{"num_hidden_layers": 10, "hidden_size": 64, "num_attention_heads": 2, "num_key_value_heads": 2, "head_dim": 32, "intermediate_size": 256, "vocab_size": 1024, "hidden_act": "tanh_gelu", "norm": "layernorm", "norm_place": "pre", "norm_eps": 1e-06, "positions": "learned", "qk_norm": false, "attn_scale": 0.177, "bias": "all", "tie_word_embeddings": true, "parallel_block": false, "init": "trunc", "init_std_qkv": 0.051, "init_std_o": 0.0114, "init_std_up": 0.051, "init_std_down": 0.0057, "optimizer": "soap_variant", "learning_rate": 0.00727, "beta1": 0.95, "beta2": 0.95, "weight_decay": 0.089, "lr_head": 0.0135, "max_grad_norm": 0.5, "warmup_steps": 200, "schedule": "wsd", "decay_fraction": 1.0, "decay_shape": "linear", "final_lr_fraction": 0.05, "batch_tokens": 32768, "max_seq_len": 1024, "doc_mask": true, "train_tokens": 100800000, "max_steps": 3077, "dataset": "wikipedia_en"}
Each number is 128 + 32 x the weight over its row's rms, rounded and kept within 0 to 255. Layers, rows and columns count from 0. The size above them is the row's rms in percent of the matrix's.

# layer 4 MLP up, 256x64, rms 0.177, rows 78-88, columns 0-63
size [111  92  90  99  86  76  61  89  93 115  89]
[[146 167 134 143 128 120  93  80 120 166 156 181 118  83 112  65 145 162 130 150  98 163 123 137 109 145 107 136 189 169 150 185 178 183 138 197  92  94 152 136  79 133 107 149 124 174 123 146  74 112 136 126  95 109 200 170 137 111 135 163 136 144 155 149]
 [114 104 149 169 165 129 144  81 127 171 110 155 153 120 124  96 118 119  78 141 157 158 121 160 154 146 121 128  65 155 108 154 184 133 134 119 154 118  87 150  90 106  96 127 150 185  96 200 147  54 117 152 101 121 187 167 150 184  74 119 117  97 156 172]
 [ 85 133 154 130 218 145 154 128  79 111 147 120 158 122 170 159 180 112 168 152 165 174 110 106 102 128 128 179 126 166 125 188  91 111  74 140 133 157  55 101 144  72 147 166 110 134 173 165  97 149 117 110 151 145 100 140 159 120 149 112  98 103  99 160]
 [ 79 135 128 145 120  86 103 165 150 157  69  67 136 143  93 135 133 177 174 157 131  64 114 188 151 129 135 158  98 132 136 140 140 152  73 158  97 149 153 130 141 135  86 131  91 130 122 117 148 138 175 124 119 166 129 132 127 168 132 201  68 173  58  94]
 [ 77 120 121 140 102 193 169  86 147 143 144 162 110 137 110 108 137  79 165 139 108  86  92 139 169 123 169  89 100 143 161  87 101 106 144 134  40 143  98  81 133 105 144 104 120 130 134 170 102 146 126  97  96 196  76 129 143 154  64 118 105 162 169 110]
 [114 105  91 175 158 127 169 110  97 140 107 174 141 129 139 125  79 199 118 172  98 169 146 108 121 146 160 166  97 166 131  89 138 188  70 200 175  87  88  91 169 111 161 125 113 140 133 132 126 102 105 163  69 125  78 142 125 148 163 100 114 142 111 145]
 [ 77  96 138  46 170 130 101 141 124 155 143 125 133 167 142 121  83 113 111 102 113  73 152  83 131  79 179 150 108  86 108 140  98  76 109 110 149 120 157 146 149 130 123 161  95  39 108 145 161 115 155  96  96 151 180 115 100 112 105 172 108  84 132 174]
 [139 154 161 130  69 180 132 161 187 136 178 102  99 112 119 158 159 140  71 195 137 129 109 175 143 122 128 110  97 150 113 112 125 161  93 141 165  67 123 155 100 105 122 155 154  60 113 130 137  59  93 150 112 116 130 129 110  88 159 111 175  96 190 145]
 [112 113 106 147 102 187 152 136 154 115 150 193 126 135 109 142 157 107 173 145 103  66 122 115 133 145 179 137  95 141 212 112 119 177 146 140  42 117 148 105 144 174 129 122 185  83 144 110 122  91 179 137 111  93 130 147 156  93 145 161 147  68 122 110]
 [129 168 118 130 131 106  93 125  83 145  53  90 129 102 139  91 203 169 161 118 129  76 105 127  79 125  94 150 152 117 115 137 105 162  69 132 133 127  84 168 119 148 152 177  70 111 132 135 192 120 181  96  93 118  63  99 131 103 128 155 147 168 137 118]
 [103 130  99  77  95 135 117 108 201 148 218 122  91 124 117 182 138 133 150 129  87 154 134  95 122 133 182 142 127  95 167 166 164 170 117 120 157 104 166  73 130 151 135 150  63 109 103 187 165 147 150 176 124 100 135 153 138 138 161 103 171 160 105 142]]
# layer 4 MLP down (transposed), 256x64, rms 0.165, rows 78-87, columns 0-63
size [113  89  83  90  90  88  75  97  78 119]
[[167 112 129 113  82 142 112 153 150 162 147  85 121 132 152 110 120 122 111  93 111 127 130 187  92 119  95 160 169 150 129 107 154 107 187  94 138 146 204 136 130 111 151 159 124  73 126 146  95 193  73 113 113 155  99 149 139  37 120  92 178  76 113 100]
 [117 136 155 126 152 172  91 134 123  47 196 163 110 161 176 110 133  61 121  96 146 140 133 123 166 155 137 125 116  83 122  76 118  90 150 101  52  72  87 110 176 134 154 168 117 136 176 155 160 117 143 109  91 152 147 160 106 170 107 124 155 132 133  99]
 [114 123 152 227 137  85 110 139 114 144 190 154  43 120 142 146 109 134 120  82 122 124 157 122  40 169 135 111 148 130 126 108 164 164 131 152 197 148 119 169 111 166 135 166 131 107 169 114  97 124  88  96 156 157 151 117 107 123 116 127 122 153 180 123]
 [153  99 113 114 134 112 161 121 132  71 111 122 120 110  33 154 124 112 123  95 171 170 134 115 173 108 149  84 113 172 116 102 105 129 117 120 140 112 153 114 139 116  97 115 174 154 204 166  98  83 135 182 108 103 106  91  86 181 201 171 103 123 140  97]
 [104 136 172 116 146 140  89 147  87 140 124  65 137 122 141  96  76 129 168 180 103 203 115 114  90 147 147 162 111 134 110 107 144 158 134  86 116 125 113 128 189 137 149 118 110 107 158 112  72 155 168 130 144 116 114  78 123 204  41 139 175 130 121 160]
 [ 79 109 166 194  84  73  74 106 157 139 125 152 123 113 115 161 117 177 114 163 151  76 127  98 113 119 130 168 160 207 116  82 102 173 134 145 126  97 193  84  89 103 126 115 148  66 109 131  91 150 142 120 121 162 132 119 126 155  95 163 117  79 127 125]
 [145 148 122  30 109 123 137 162 149 101  71  89 160 124  89 158  96 136 111 120 196 137 107 175 139 162 121 120  95 100 144 110 100 154 202  84 132  95 131  90 128  89  68 178 163 131 141 136  76 132 166 157 139 129 119  91 165 128 140 143 147  88 135 148]
 [ 82 165 124 108  94 118 127  93 111 141 110 115 106 120 143  66 153  59 152 103 148 105 110  66 126 168 108  89 105 128 128  99 122 143  86 124 116 149 144 127 195 125 120 146 141 110 112 114 146 145 139  88  60 115 102 130  47  82 130 124  54 141  49 126]
 [165 115  92  92 150 130 119 126  92  83 101 131 118 168 134 134 145 183 150 175 108 136 121 131 104 150  97 191 106 158 120 176 159 161 187 140 119 153 119 143 126 110 135 206 179 192 123  84  94 113 123 121 144 140 110 154 197 196 142 179 140 115 136  89]
 [152 187  94 109 110  88 158 188 197  93 127 122 141 135  82 155 227 157 140 153 145 166 144  99 127 164 147 131 119 100  82 141 134 159 104 179 146 159 119 179 140 112 113  81 122 122  97 160 117  85 156  91 145  70 121 134 166 107 128 172 142 130 113 130]]